{
  "d_model": 192,
  "vocab_size": 21409,
  "positions": "rope",
  "bias": "none",
  "lr_mult_down": 1.5,
  "seq_len": 1024
}
Each number is 500 + 40 x the weight over its row's rms, rounded and kept within 0 to 999. Layers, rows and columns count from 0. Numbers have three digits each. The size before them is the row's rms in percent of the matrix's.

# gate: layer 4 MLP gate, 448x192, rms 0.133, rows 171-256, columns 48-95
# up: layer 4 MLP up, 448x192, rms 0.133, rows 171-256, columns 48-95
# down: layer 4 MLP down (transposed), 448x192, rms 0.18, rows 171-255, columns 48-95
gate171 092:481474500481557479533492474500546503615466525510443486479532505517436530468469499541476509558518425516417515586499481496529432531496442467520469
up171 083:509446483513498497528572519431519452530479564469498546391478451493447489512488465475427558489478463552487555509482488415450520468534563407593465
down171 096:462448457515551479464499495608581515564561436467506515459465527458511505528476461443444563474488513504473484479555553465461392485530483499503498
gate172 106:520537587565486516405434469503402492552559527488429511551476493510496596500519511456482466546581480530493505524438409537595549557490526488449543
up172 094:487611541488470459546579542487540481540419510512501519512471474453500425448514504524521465512442532481537430525523590386490444532426531502517528
down172 107:538509467449460492596576489570537414550410509424554432532437544462461426466519438507510457449479587474568453482493565512518501591483578523476512
gate173 103:498531535501481552443541485479483481551539457511522525489523511553576467573495458556473519519471538503403500489475454529464489475516499572491447
up173 099:404439494495438509520467501576528542549534527475533562522493520486433505510474511521537552509502492507515579519539531505486494499588433438447477
down173 091:504515503497565532564475523525475456465457530487485464505451493500511530411485486479496439548480482469559420507495448552530550528498544510486570
gate174 096:474430487464459481506532480502497455434465527536501539488578484474498441509465457531444530479551409403454468556533522450543483443439468478523490
up174 092:503489492493497453464491568474486560514497545576450470470527480528473443470553546476494473536536551490436441447518529502544475570485487460414462
down174 090:546488455483501488496498518469431542483453492554515430458540406421468452469517572471490573517514454438449430465481594550454474472579469452523467
gate175 106:452503527536503502476450541522548514445529483459395493457505499491425568490502474580569515573497512449536490499508553533528519510500492464458469
up175 116:497477518563499499462535494497495426512500467508495552609543529472544413507494474437504438437477452537475504469564456525571533461555489487497544
down175 105:526501478431564518524505516459491520453554467463501529494475543539538504511515466542526537563416495534523504506500531470421507520432528477510505
gate176 104:458511479485513506466476484546516518512507543465432453513436512510513476500506458484536488512478487567497527493424545467527499461453531510456501
up176 121:506527530476490492488508503526542524532447521484523452430383485530460548416443490555462414549516538518551471476505465443529528474474507509520542
down176 108:524481477527523533506458507497457518491538524551470525493553522444508512513545503501539566501404500502497526472528485520516524599498528477547509
gate177 103:458567427507529549532486537548545481510494492479519550519451547462442520505493467546490499499522481504540467518454562507513483413534500527492478
up177 112:486537407547461499519530503497493491517456423447533489504492550582458481515469471498538456498553511500523478453426559424606467508449466584518461
down177 112:448476528540472529516478529524472492509414516462510522450523475512454457557543565516531497473481480563470501518466522492445501547544554465547498
gate178 099:533531475550484565482547522542477496502537537520501467494511497563588479485502500555473455520509514475436489560529496527523522450446485538507517
up178 096:483499502520484465530544461436528502498462578522504522533494511428481542487463460506544463483434436516444509494474504511487502484519429447547512
down178 101:540570509570477449473445539472558449511510478572482526551511475525476518483499496502504536526445486497491477448468482463575527504535433386580498
gate179 102:433518556511482563550461477459472459469541522573502474514471467450443476527512501469516520432562487510492456575493505508500489516535483489516509
up179 098:567469497464484465480533520452543487510533531455503499507546458549551489525585500537524504543500449538517546450506498507492527465497490479472486
down179 107:483503552488454526470523540511435500478491516515505416517455566513473468530487492498545475449530519468506452460499522597483483408434478553469548
gate180 088:509469464454483468533504507448520447505544550463545467547582447528516533537477510550541517571537472529443510464505491503557537504451547428520475
up180 095:473501546522434539531505503491502473485499504504573481434503483491511392453487554471504545527473416454492545518521458517562439484547416420539454
down180 092:541480523529492516514486487509433557450454475441561492453537536520426483488563537405462584463506458472491442457476514559520466525500454438395502
gate181 102:434473513491433475472479468441513460526457469557535489528437544529536499504539496505581502533473496557531505522500510555536495515519430484530499
up181 104:430458508439556417551472474499512499442429523607540551476485519578533468462475502523529445502505469556478413449502513461496491490497430499491448
down181 105:550555496541507516536528499467521467522520451454560453532489463474533554522522431431510515560633531513436497526499534471564468479476462503523563
gate182 095:478565548549521536503464487453511499468508554560494511513540455502478527481489497460507593520481381453426542536466568487478455518552542509501453
up182 093:527503544574510475395600515500530520535495504531516503481527474498568496506565477460436467488513510525446566519447506450524415495486482520470542
down182 107:519464442478554538431517472461527435495472483470533431447463475574529483509518481463425465533523557517490493499478522461534509534489532461494483
gate183 104:463487415480479468468433478508506429453553484537477533458512524488507517475458497436525545457416417527506499561510549484427505525522489429496405
up183 095:452445571450464515440511530583437597533477506521553497529461467501554492545537581513479532545476518509521474536550484495562507457442510523471562
down183 109:547521509536520481487537456563424492501530508478457454462429533461525472471507509545493555533536529435441560448482557442512542507505538521511541
gate184 105:491531497504470490424516532503560466502485424542515493546479504496495532494535515517498523481460554515549531459479512485551558518512464523504518
up184 103:518508494465496514454539527506504523526511548473439547458557518547483480509492485532483476540498446504549505497538500500542516559545479545448536
down184 103:498522498462535530516544435523454531537478515438513527514499524531583450523562440463489466539560455496523499526559461527437446467437547430468495
gate185 103:490457476524601485445480544468473432491451503482589516523486464498492473488479448485512509485477477571583517520451501481534544503470538443508494
up185 108:594472570464455465528515577439489532491402522489441520525510455569476478551435503501506516420578458525511440512518529467509514480543511444504421
down185 113:461558498610453566540448447469500490466516509478567445483472530540539508452582561463515468425474475536474495531503474499488433541479491534468553
gate186 113:474494481472533436489440455459562476550507566559490508503485544530504477502413525417526435476513571485541563501464575479500477539544464474503432
up186 107:457523445525514470507518449456561514447543538547531500507540523469447550489492509488454485413537565553548573498537474552493539485449477508542420
down186 096:477522522480444555443472534492460482531462468472462467487493458469448503480547521483569473504517510549544469496483545411534507520523480538504473
gate187 106:484506474455522484575421531565574522447463416437485497476453485480537448474524462489478493528494524509495517450489562568546496475540479506478550
up187 116:486534501491498505511508537545481526402412469483442510473458505467494460411524473499525526512515528536523479456500541520526515543489506491489531
down187 095:498437504433505446451493490435484497551545476498481383483553530543484552468461453527505469482413468485476519507485440452515480558490452510517474
gate188 097:486480510495544584552485482590453439622556541447439519484497579539476470535535516521513496507591494437469582521455509521474461503523539442496531
up188 100:487506500575538532481504493556532485467517542430502547523489470539627571432532518531446460499504505491503557498440526564539516517427546550431496
down188 101:471490513518575517504450426620473503484550554467464510563560506507577561459522533603518506474542518465496568598406546499474454595505533491436452
gate189 104:474525483497458515491500553577480521507517527532514513509438475495498491477485479530460487454517506536480500532535442426500476503509580506516492
up189 103:489432505462446505475428493503505462424479408451510492458545441538467454491501484554517467575545495502525483474482521442525566497485569528474516
down189 101:458575477527496491494541476484556560446524548513476510448489450487438479468416531512439442483499446513434505537560478467531481552540429499554504
gate190 103:594456526483497472586489482476530559573489480491506403499424429536543508469470440560507459532493487451451465498561513593512482473512556518554577
up190 099:439528504499506446493422464533517421535555502464538566533525458557474491494535484466544458453517553539485565476475527529520516579502469523469523
down190 091:450543498531447518441442479500534546466463499529425579555504489461464509461530490477473458513475495549536515492489525560508502466508506501547473
gate191 102:484617469472477508591546415497529518512503563505469503529528514489428477495443502432540535499459537559540526448514608484520511544554448521527464
up191 104:533437511554488422480506582451448452533431460449447572497486526483505579517570483563495460477460504490484502484501451519523510525444599494448517
down191 095:498570519487584559527472487530452492582566490532489457508492502518503466483457529442489537485516430605455487490489501421518494507510567510498511
gate192 100:509451498490463523502510519482452548504488485484496470489515473498483452534415472562477516572411561473512476525468523562453422503523483440528560
up192 096:529472475473517496535552489446537593503507492507474448526507488502505487550393542521390498524559444494482525459546535486477485569526458507527458
down192 102:542452484501520470533523556559530499525504500489458440484566426485508465479480574541483486545515576507493497555496552533489524570501478454501513
gate193 091:523536483556495511515609476506475562530448477495492458476565482485518471462512610579468523454424488538481533595477423514504511425533432552493499
up193 087:481524498477509476436445515474499560504511509504509513530484526537551485497490474494544458487510538445502454401425533457469453534500506488461548
down193 098:512573518451482497505480543467514526486504542475502440551532460486480456475452455549458533517491513497426468528402405466477562532447460519512471
gate194 108:496469498455511460518455510488445513495499517477502490518488465410491521563494470446555485521517474444469462561486524491553456556497440514508513
up194 096:508523500546485430474512462437424447555484555490517493553479510515416513560439457516521508441481499488495500466524558536500472432519448500530507
down194 100:484455452576519564509528521517433477481500478505498502472507557517545525439492536448475457508425508522518498494546471556460496525485538488533497
gate195 107:518498526562550539391532548406521473514441496513494567509468461529537464535489490467464508496496506504472470544509451472480463513416527492577389
up195 104:540531492484418495434475512489497464475415437489585585513509557499536486462502473579425527517480454519471564388502528483523487571480422503598497
down195 097:480507434542492520454454530472516412476430581464519580571522531458463553471461449452480484483474526469475619492519547469474525496476499474561462
gate196 098:506521513503542609501451460469512445458503519515395466588495429382577527526492555547457534525549535488510481469537559572467495482495495510514465
up196 101:464537491551444521529452553469485453548489481455559478525493526514471462519537538522483442465481502480441495525539553517506531509517494523420449
down196 088:557512540524491462481487482506499521480511439538555571434490565541502517478494515512520427493476403480545539523518569537433466438515483473487486
gate197 103:468445513484518476372508498468537445508502514458482515492433536488503450487550468528530539492463569608469589573438510454515512486480524466498500
up197 109:471546542508474507535519548465539525527542512491501534484475496475562530424467552509509513443499562489541520437529463463554467431562534505529511
down197 101:530496465474529519508479462498452462523479535524534527498501419494461513554498586500533403545512457483516497492482480487439547500483496514512461
gate198 094:511522489498456523543593482467507482464455461439426510543482480522461518520530553498473523502570545515500543545423420514571554522502508510588480
up198 099:497510532505434548536549496512510493459522498481404549503553423504474468541560464595480473502547529468518499543472473581506545535460409511551521
down198 096:537510582513440565525578481490448459485503517433492489508560483467495539508507468535472479510524463501513530555455547502485517545484443450502469
gate199 095:479446439472491454556472577468531385549527446500486494541494496477503431544567544520508413505474558460475591571487580495536546450529447533510502
up199 087:555496477554555507533481503508451569447450516510508486522424505482509506456542424464508496513524341545437518470426501546524469464552517586525472
down199 096:449486432560406511515508491532516504466438544462501554446449487492488461507450450506557494539489451508478504481520487554512501536521507539494527
gate200 097:535442495429508496549508548536522469458515515521521458516503587506454501446481504516509574533505505461566545538512529428526510471569479501485566
up200 102:545498547502550526565534533516548424451505482464496529437444533460529459501472524523543453501554536505507542468470401462480541497530414557549476
down200 090:460515560526479503518513495529460453504501532488508572540479537555476507485501509504520458527570496511512507505431464491481499464527488521510555
gate201 101:430452444411544485500539515553490545493484522532490555492458516530550502493502503521489463502490461452521485452489565484506474531481514458519431
up201 098:576469558550447566476484572485499464514471413452492429563534496455539518553522473466514557472475519498503451489504480491521508499453457550483511
down201 112:466470555486462537512490492493516544437515411584549534494484500478504573513497443463402466522486550515473556526499466466397525479485465479528504
gate202 100:574545535489497564538547489513545557607558441519503452506460525544462472554468516502492497538509473542563470486472512567570527519504489476518485
up202 102:517549440531534412473477549482458451489540544474462555439545512496481445421519485473572472537508473504487522512519549483503473474502557516465522
down202 082:422514469483503559524533566497478462472475519460429546477544489501503476418559464536514528450506478465547479524485544433531455492496548530477486
gate203 105:438440518592527495456503480466478492500463482518504466515512522468512528477475398465481555515519541531530536537442468501518458526500576442573536
up203 106:405507538479454486537429451489544448467472551490541492555521481493532551430543508471476538519508445530422534460443473447471577462464508461489501
down203 096:588496515474449504400469478498524515508517488467452458528444500499549459495499562506518489507478409482462482497498481468394526460514632552456493
gate204 100:527602474541543429497564457564404502480507563505541464462453524458479453564495502420490487469467547423512553528433488530494496505406448499482480
up204 097:478549484492573551453531438547466469557498528567498439522505473518513445485535471439523442490488568531524491544495501573522484523496532514425542
down204 108:497417528440442523595452519523586515475495469486460517503577511438469553483506539587538471497547489511461521481574479389531512503555523451505525
gate205 112:439449564533575514486461526537494467518535425486543513499515531470516425444552497509482592491510555448515554510441518526537564523478496499505563
up205 108:505478434581497431485490495543470487523550518473458564512479625480476517494455514496569517504499501526553459527494491491494485473518497452591452
down205 111:484499510434548531545440482445461464471450516452441494506474435545491517539567485535466439405517520472518518484516477492512456485511516440462523
gate206 099:613482516487525539495505529509506552534483459512449486571546489421511500514511563523455581460533495500495488562508476533551485499526493512570521
up206 104:597511443575485494512522502452461484469435541438410508524617451486527491496512562474467520455549476527538551500497489455553463550566630490516497
down206 117:571508394485471478480518536458515495444481510519427488492551562499548539480498556496542497519501489512497497494490489525614423500509579487480548
gate207 087:473455529532488529462490548519533479506450547517550503493479461487522541552579545523452497480518460462545432500525529514483441563498509594468541
up207 094:473503525444499424495449479493429538591521520443434547520543546529429525495489488543537491507438518567395440485480467537555482453443583523515510
down207 095:519500492490520444476425521551541531498467546506486517525523535484522544536500470526505465483549543487479463483485398553524455479533532482539471
gate208 112:496589482520499548499428431484455414530531534519455538505446437461474508470497518475497506483581460456539456521545526461504545494492434559475509
up208 105:501481515518481525480446513549531520488528434540463477441461479467491468498469475421418535485442557399479529527519445481459545475467479534543514
down208 104:569517479495525453500413500522539488487536479444552473514500508510494491537589553500453455522556543590486515479510483520561541416496523483514531
gate209 099:520471487521543461530516551475493527425488486442445496483564476547517544465488475553488478490491501492464557502546516459472504459474557514412443
up209 099:578582509436528473508460447525496468549555535548569451454459530536448478474534424462565528541497481514559446509487534443516478487523486460486521
down209 100:480559486500487587504533531497589531522517467516512519504537430448493503481462418585510509507496505463455518479455503488511454514561501485573473
gate210 094:519522497510472461452489575429480522552475516467505452482475476483576508472483450428587522476497500523483453499496428500541432452488579486467514
up210 099:543442551476507458477475457509476455468567519423479515573425460523526518523505471575463470544541463469503511536494502455494534492468514514474416
down210 093:556538508486422495471490461470514425487461527552572445492551487488562500495523551479488471584455486500470469557512475550465498442412500405513528
gate211 092:459462474548517509535481562453514495636454574603525476468434475587534500538486481496508531506506494502496478464538456510440521494510516564480523
up211 095:558521485464476500458495527496423482404559427513513496509502535490480528512510512493498468497536480428442523492549474490445528541465552564492455
down211 098:468453479465487525485540510470475588472472541502517419534450499526454497546502504511641446529523554451479511504559523525494524529494530569496475
gate212 100:502525538572517505466440521471472566486534468483567531512510490536515482443534486463561402594543506481538520510474526437452456508526532512428560
up212 097:496530428502530519498484517485427475519429487499532504505473489535485495507508574570453562410480507429510484544572426482477510490448493571472436
down212 100:530503482507498449490496472542484502548541508475506523500430562486532499454501511518521470487477580485542544503555542526520468512518519540398527
gate213 115:471500524437498498521524477456471522481446481519499536494505552525473483518522536520497498513518430438485542595513467489430429485466460553493538
up213 115:513480546513502443512491564517500437523551523533544538519516466460565506518500511494480479457399484563611460523524516547474498509546501483535486
down213 100:470543559525518518441478432612477590471570433531440504493482495434508438414503486525497562450451486436488451455500511506552528561572429504541500
gate214 104:524456479566448541566522553494519537508466488410471471483528453447539548437547549505490498567520443528482521593545454599501553534480526546528521
up214 104:520496443517449474553466560509464497494428463529480506482523469495450478505493450490518482461386487510487425501544567474541509534473548499470527
down214 097:559538416447502473476453475488461542518504461539516512491491433481455529475470488466426510439464496528562390514533518503504518494527512432451436
gate215 099:508494524518555434491516512455479488474481458445541412500497509467514529523492489481518486563499549596499551508506495567487500480503524502552478
up215 096:508416595476441458402500500521503496512544549540441484506477578585505492507528489472427511537542535480525507539490461562483474470502447519521513
down215 100:550497471490439483483527522490564482518507461466459521528446516520456510507489465493489506495485469481565470578502519502487528486537423519466507
gate216 090:484482481443489464470512497442437506541513431433485511503401584565556460447490555550408565563540470485468502477493510486558487461454464489538527
up216 087:471430549519547570526533577537541522474437534488601492455472506498443519520517431463556465463482554541423487450422496501527553520446440567375518
down216 102:561484491513510537606566493475516489472527522527491498494536439444455549516458356491567403569507448518438569566437515546486516551540468555467503
gate217 100:511566421460530494457463492513446463471538491516474473473465535484490446527466438496475530484505418535496545474545514456452509500464513463526491
up217 106:456557426480530472513537570541417482463527519584455465505478611531528493499449525477457597520461452525520552484447512454420507512501533430561505
down217 086:555372527548492545483528481434511505445408484472567547521462455529491535515544501494475418498462559484541448484583415482486525478479441537477496
gate218 108:452509445509475464464443439485512493425403490463496494460513453528463533498482482487534510479479538505515482439474520523559434485464458537560461
up218 113:445547579475486510543528531564547478490506498557515472554509501506543497494504517518450463558502495545511542451529519500479521521534607448506521
down218 105:491546456504555536571545508458429593512438502515535583531456473478483584549520499475492564536506508453489540492520516479508486584495615527466499
gate219 101:493535508437519486467533491499523508498504474553395479497544471468577484501508514422541558482493505494512483552485471544486536504428526540490509
up219 102:535462471478516481526540504430468490493485487454511495499528518514453516503447463461475485499460542508506473519445431442477438480467489508599526
down219 114:514453476489524451399488427511560493405500549501463475514529503514503537469485488535509430473430501462582524477498530538561473498520523482529532
gate220 105:431502521449501535483511398448498511502539511561540490456476573658523512458462526493459526523493467484512526528510469553469519539478489471484528
up220 099:472542522513427517549532495463542546499545490550515481530524483547504498540499459452489489451524418542571573444481513518461473491459486445506506
down220 107:593463502503534514526491593558507469479498517394493486481494441434465454523496486511556427461526512485542421496517520477499425489483441536529492
gate221 109:543563538463463576502378473454494487518572498542506588515499448513510555459496510507498421493448506472475519540451620558560496544456496586465539
up221 107:553533503496507476587531547512542467485525493484463533575486402555501506519496456512438514482480500447523537481566555568513469523480489550509447
down221 101:431506528528585513482602491549532537475502481491532472505548413446517545454484526465517520478514487511480494418504474489428495430498478542527502
gate222 101:439505474465577484445585477492474509453554532535510488526453421491462503482524498488516541478495565492615528472511466541521528550573537506530530
up222 102:515457512553477428482487516533500544491567521491506558497467457443519451472465492512530526455522510566576482474426508532493473495436452484518464
down222 099:566459540471487474474460522470464464536468475518512586572522492493504464484525446542492453588538508501447474536412483495526487493492499445488440
gate223 087:558552537444513505491483524465459478490458474520459466493522497475433523474485546482482493517515525481430520501490450509474460514493488482475472
up223 090:490471449491538523435526515502498456469454502489443413522486577464512524477523499530516451532524468487456509459558484486512436561514486527524467
down223 094:501540528481500520447480557564481531498462487484460407530452471415408489520552571519452484526543503431432530524508508472444492546478427559450542
gate224 100:465483493489491520563481475491596406530528513522514485520464530476542434488509466468526480486484478504536534527512481528549561476474523436440439
up224 100:425493503493446523471495427535505437458481522577498435510491529455461512510522536512440525435501519446451479563500491509436557494435445531482480
down224 095:461481499525516566550496450529469448464440486475531522477497452461603475518560556501483555478530529491464458530542468486510512445480477498499505
gate225 101:517473534443460482511508537506411554524528484541432523557529450617543461577498539488512549535505462510491487487509490468456520508563497474467457
up225 104:506559521507514529459486474532559507461401454472543482448529507492532504568482521570485475493492520518541442526485406522542475558535513515554496
down225 097:488409505509527544462525561543550489550511565524533529551494516501469494502432546552515549514503592406563513463474494506496544534534535505540491
gate226 103:418459494462462544490422560539456411557534483531516445478476420489462447493538497522495504497585500490519528561484513519497479504487444545593534
up226 096:556556513464517530542506465529466494555476517500543555459543478535550570500496530586473502518393507529441409435550477591461507465502518473487539
down226 096:543561534496507486474519475544491480575470443567504602476499445491475526425530497509531529537443544527497452493538577535557488540487594555447542
gate227 092:493562450539522490523565488500497483449553479453485470488452527472488454432539473518516575511551499512490508522530448519495466516515484554426536
up227 096:429527508492513532476472443513456519497468570553468436520560493526452477491469504415496547582470513551421506514474476505536528480573509499461519
down227 091:458466529486571569523479467468460483544452532546474440503531498460485450471470503467531545566474534491421434456435477592503487463516480443486440
gate228 093:517515504490496576463545501494449456515573464486463495476534416495533516448512532509443488540515522482469495469544472473475509548495493530477456
up228 094:508426518462520544536508448424515468448521515538524488518498490511544521405513510511499500511484458552491528488514478362444548493477440514510440
down228 100:455529529425447538518489515457443542480458532558468406476477451489519503464499558503419471507496451582510484529483529448492512499507482481470526
gate229 093:536526536515495448507521473459536467528487468507479561586490493519536487507549546603470564553476532501510517497532483531524496543504449578528479
up229 090:502508449536507478456521539502549475478428458474504548556498527471491430500495514556430591533480530510582512466552427506518534493506448522539531
down229 108:508492506530452436491484560455552450450502417461488471467503512514546473531534539514431515538587536479499523476527538431622451537503513541409539
gate230 093:486477521462463499563562573482594502482487473478550535534580398491449487493469487480513513476471511526501577513533578427528487514557510511536482
up230 097:531533489494536421449498459493481492492479564505527491500474549512466545519563484536457501431535475477497482503456502508482460442527502507409491
down230 097:414490489493480421520418483450425509501570517521483445469469460575496491563501453450500522444479482511489517450473531531547516454467545552515490
gate231 108:487551486416507500493560576535521583441503469478535471471461505535524507507518489483471515542512508510534535510471491487464512517439462502483482
up231 106:520564539496483470486533448513522521500493442509555516515488524533517496535437447453452476533471491472563550499496501470460484478513494495549523
down231 096:486509514541525415436540460480531464643431522489481488509516467538507521471542472553472489500466496446594545568547476538510514535529469469508541
gate232 095:469470473506483516468470484524498503481443513499560527494573540449463455479424458488539473497453554506522558440494556573520479488495487496550472
up232 100:473519512489520486487479542470516557532562544564513481444505475545514439452490512504399522469600459507526542523488510382473497406526451512459500
down232 099:466511481520480498541540511565523442435527554560457478448430519523587508442522552464461538489538485435470611502477538477586534454487527515503547
gate233 101:552507440479479506467502508484520530442512483605510480477498514542399570491504489499527476578486486453495504359502510523511515550534546520530544
up233 102:511614537517476531510472482506531569488492559443414494464526523412522461527548475485525518505499436504478506542490465520513521575459397539476531
down233 095:514421531456496544541447488562461546469473462607538460461464434502402520454454510508479525510529496447557482439535536516561526453559477493503485
gate234 107:519509535467449524504482405501539525447487508576510564459524450481490499525432447469477413585464516498475530523461538608523523467508505507561512
up234 099:493552534445505498510509472472492494583541497466541495493482471523513445491504541525503434497461612463449442446488510430493527496540547456498454
down234 100:535559479561506534438542489558416509544509470467514462483458478528459425492535485490520563493457511545523530428550462541499501534545485443433508
gate235 095:478555534508526532463520489517521543539507457408448592478526467545529430547443532480510514450476565430434437507482473487490505448491487502466500
up235 096:545502447480492472575561535538494488466492483538568470442510544470440529515557549500488454574452560518493433489522577501446491498454502467556507
down235 098:498490569546505501512445493514555502486495493534451504481578550482519473571500557482532542513527541501412501580394497440507528495581543530497480
gate236 107:473507483513523543525504595469539529428497484596557447460488530575548542525501494481487523486518473506546458473500517494507551464459537534455448
up236 116:510483489500578520515524479522443495507583523475436529541520504490461501441437586564441521541523545469499508522505540492528425495486525462491528
down236 109:501561463530497503539472409522463524470463495452477491530476519448546580518447496517439573535573503505517476408515567486491456422461474499500542
gate237 102:479449492455457549534488545527569466528443510500540563463453432586521440503530504470546422489526499421436535594414516556570563475516497553471492
up237 103:488516479523571457509508436421506527495554525514493482543525520432464525479490495536515552540527492586590564445517525496452460499530547511560481
down237 110:538498529550518508549484503461553549501531442561511478523473504470585526456534500489525449501535470521559496520576478480506548536512473603548485
gate238 103:574560483429522529474470432491513501454478469494487514462569495511465538492457516512481465530497518507473506504464521505579476485447523535466516
up238 097:477455489522519460490515494501506540476477436480579451448491582457517531454509469490461453501492487466545497444466487520454522519548540515487449
down238 096:464538551560550484493512545456460542513469501431469541474464544500471499490489565509461457508541514543544533496553485560518422536523535553447450
gate239 105:532472452524443449452466517480543499556469467463534533531529556586441520535569564483487518504457475511485447559495503518488516430473515492488599
up239 104:547588558535540482573535515467457490526460538537421476444582518437470432467489445455570495465545524469438505464539516509521461513501486483471415
down239 094:499410519439411515500475569502574482504475543518580485493483539550574555458562591487495523513476446447483471503489602458465530467464528490539588
gate240 107:577460485467466440537589440500514479522475455496553516523445443528455483456422492472577451453480545526538542458518513452526537496547489538500538
up240 107:461490500477547484433477497602464460467542440492553449475564528468506548479534498502419487502511480558526515516534474546548425504523564432415569
down240 099:533477508453511481520485495494495514521472556440471476527530547482511505523558456493478556484518563484503475487493480470487511449514492551562397
gate241 099:475507502479482490525441465514533531521473573547466494571544394480493437497477501466473534490521495518512560538531472551519492534482486570501452
up241 093:487512526504530526528611496481474475512498378445503525479517560499499495411531529566497525490477482521489482474464506471487527389496533466456518
down241 103:498472496503508509491506439527494535530473464518523490516536528429520494527545428539535512522460483479609453478469505516569502522550456449527530
gate242 109:451509470468399537446528527499556517518489530555563455559515513509540402525471504528485573430473512526504483501418488522519576482557534538448508
up242 103:575483467533579461500569488523503465479565462529429545608533481506442541529527426454547487559495521508505494461533527371499471476519500496464498
down242 087:562485507453567431429485455494495524583503503546461501551504421526499468519502504470531476466511553515471549397519535513532454454504523462506470
gate243 106:534498544509552544491439525404508456523520483481530541480544504479476449529536487534474492475501458475484470511577452526481539546549454501466423
up243 104:431459525521537466480471516487471483492565488496483500501443440416464493522526470467563586529475489431498525471572522538458540556534498438480516
down243 098:470530499590505495493474503487520545498482509485487487485476437536470489516497510468490486438523514519525541490520533551509446595557465521505490
gate244 094:481562506525515423543536559517563594462511552500452561511477487581533497509512482497524502466474528489502554498540536497451579486498503555553453
up244 088:473467449541519571468522420492427444517522429487513467500496468448496469463518494482529448548427477553555493479429506465585470492560576507471599
down244 092:539477498517499514474489478404514496526483488481510430465557495504477495527501455476511479482464486480604517496447441512587503544475515557538595
gate245 101:550523536494570476518469492530556563539481529537521448479528498586550493478463541567479588422494509485528507496474547469529467467542394515568481
up245 106:519516484498470505543482510559401485528513542499468546487485560486498523483435503399520449531471529465501538527555473544487479483482507447497501
down245 099:496492469523441465584506407480482562496471489580514547535513519431415534496468475525504439462525541473522497524485527481440559513514509530514524
gate246 092:520510485517568492523472509475468552514538486550483489424538533515507470515503432437480504543541510448429481465512482471519499538473500549504531
up246 092:535516466526526468532469479394460536551525512504509507490557469475482525553529472372468538550536531494504495514484449493554522458516567509544510
down246 110:518513457467500505515492519405497472521514516473430450416570501562571493532537533497450517521516551559464473473496475413447542440520506498490477
gate247 095:513530486528408565506504558493530494519427482477504491511522511559428522493508569533447499463548476535502446511486444506578536461469559516453522
up247 091:490504501543380550527533509419560499487448489519517441527534433501463541490440526533466476533529496509466529497446413529524578439463488492511496
down247 099:516489543549496498474412525449510475443525472554455545483455563549456488483493545432517455549465546457571528531503551531460474499532462483485484
gate248 104:501525528461498497516472526601533536523502436560505541558501418463506488446491553490583543511398519475498453498469553524495568541554388531536498
up248 110:496507491433559590496576479470573563518510450462502462477549480428453490502522596531556482503474465544487598577464448492482518506513486454478502
down248 109:485497566494450442461484488446461490539500595593482533464427571512558508465389458516432563537493472471533517478556528503492501483458505511523539
gate249 105:495518488497421520570520564554455481495529433456509559525489529515533548514482491479520485491461515486520483473465492496507469534502494490445461
up249 103:474460549486465446494580531515479506519551523424436548509518578504557631482412499499484496504490475525481467479495554506477513528511429482480478
down249 104:546480452468546507520450486509552465469513461562569510460493468507508484585535482487431478553501477507492492524502509512464529465510568463533490
gate250 102:482469515582509466503533538555500455467490541487482513555479514480531491533545474482525484497468467507516482422493525410502459501537602488430507
up250 096:503488440463433483582522479490476527473501505476523560452448468523575527458473410521418483477409518492511454515485486412519513507540515500446514
down250 101:564486497520488523472519549474400534494455468513511538428541507514484431542479535468454574512472527580516471506522504524437498542437478501524447
gate251 099:542456530490548518569517561513495579499498553495567560485532506537510450492469479493489531573528510487466553516546516569575498424554444458512524
up251 092:478472435465534530474477470480481490517507414527475508506503444437457420535538512523530510544466530530543504557431551435455508502486478414420474
down251 097:542416453481557541505459515460557507486499462476420514515476518479559571520540440509442493520437594415471477515514596480507495459499515477581520
gate252 099:477502499523441524564521433521421496489484538476527479483521547447527462538535518510519494483535559555539444524450485507431464530421571498545497
up252 096:542527440451486500480549447469535484481548501526510511529495495553545423610535532480527496489407508549529545438531523441527477499485511528564500
down252 102:510531466440450476504567573567469568440477525467411521485508622477504543546516577462515577464422494530522482540512465485487516536471578438519542
gate253 110:459494510546536464537510507531535461544443563507449489461502551560420477516408566495492506416512465506489482485500512471517529504527491450495442
up253 116:501491499492575448473498491542556516532536513574462497505477477510498498479418551519512502514446487561487516484481469517557526458503529459450462
down253 118:441542509605506444508500486509460484578499511497489488432515527464546589482504514492514485543512511467547447474514533510494459586540539522486575
gate254 085:573453512494441450517579587472495482527535511491530501464578548487545487423521432498494426486459512461479416540566509449511478496532460597478450
up254 089:531550532427493506513497507468463494514525564487532542474508545576503550438519527428552519445526508483481491457509564487599510512476496465414507
down254 092:469421449541501480532525488460542488444522498550533430489442469518455485477534488441578443517507509508492467492470509508470540449427495563479461
gate255 097:430507527482450476507532480408508521483467503591578517484578565491498473521547540511548446473470519467530542552491496457536611504607514569536472
up255 101:545439520475503488450523450520481551515468514489551493444530486513515526531501513495486513530464456511493566541510463523443504474508480538541452
down255 093:493483470522581463438517518537456573502498462473480441495480478533539500496462533477550510514455480553455518510444447530494481536432492481517450
gate256 105:489537521554490496465508488428549526488486554530420466515536561455471489478511495459529532515458448511501580603523469506496547472506465520563543
up256 103:549532492429508462502494491514458474469488510484505514533564509515500454489474492500464487547480510559523503526497470556556485456536470514482491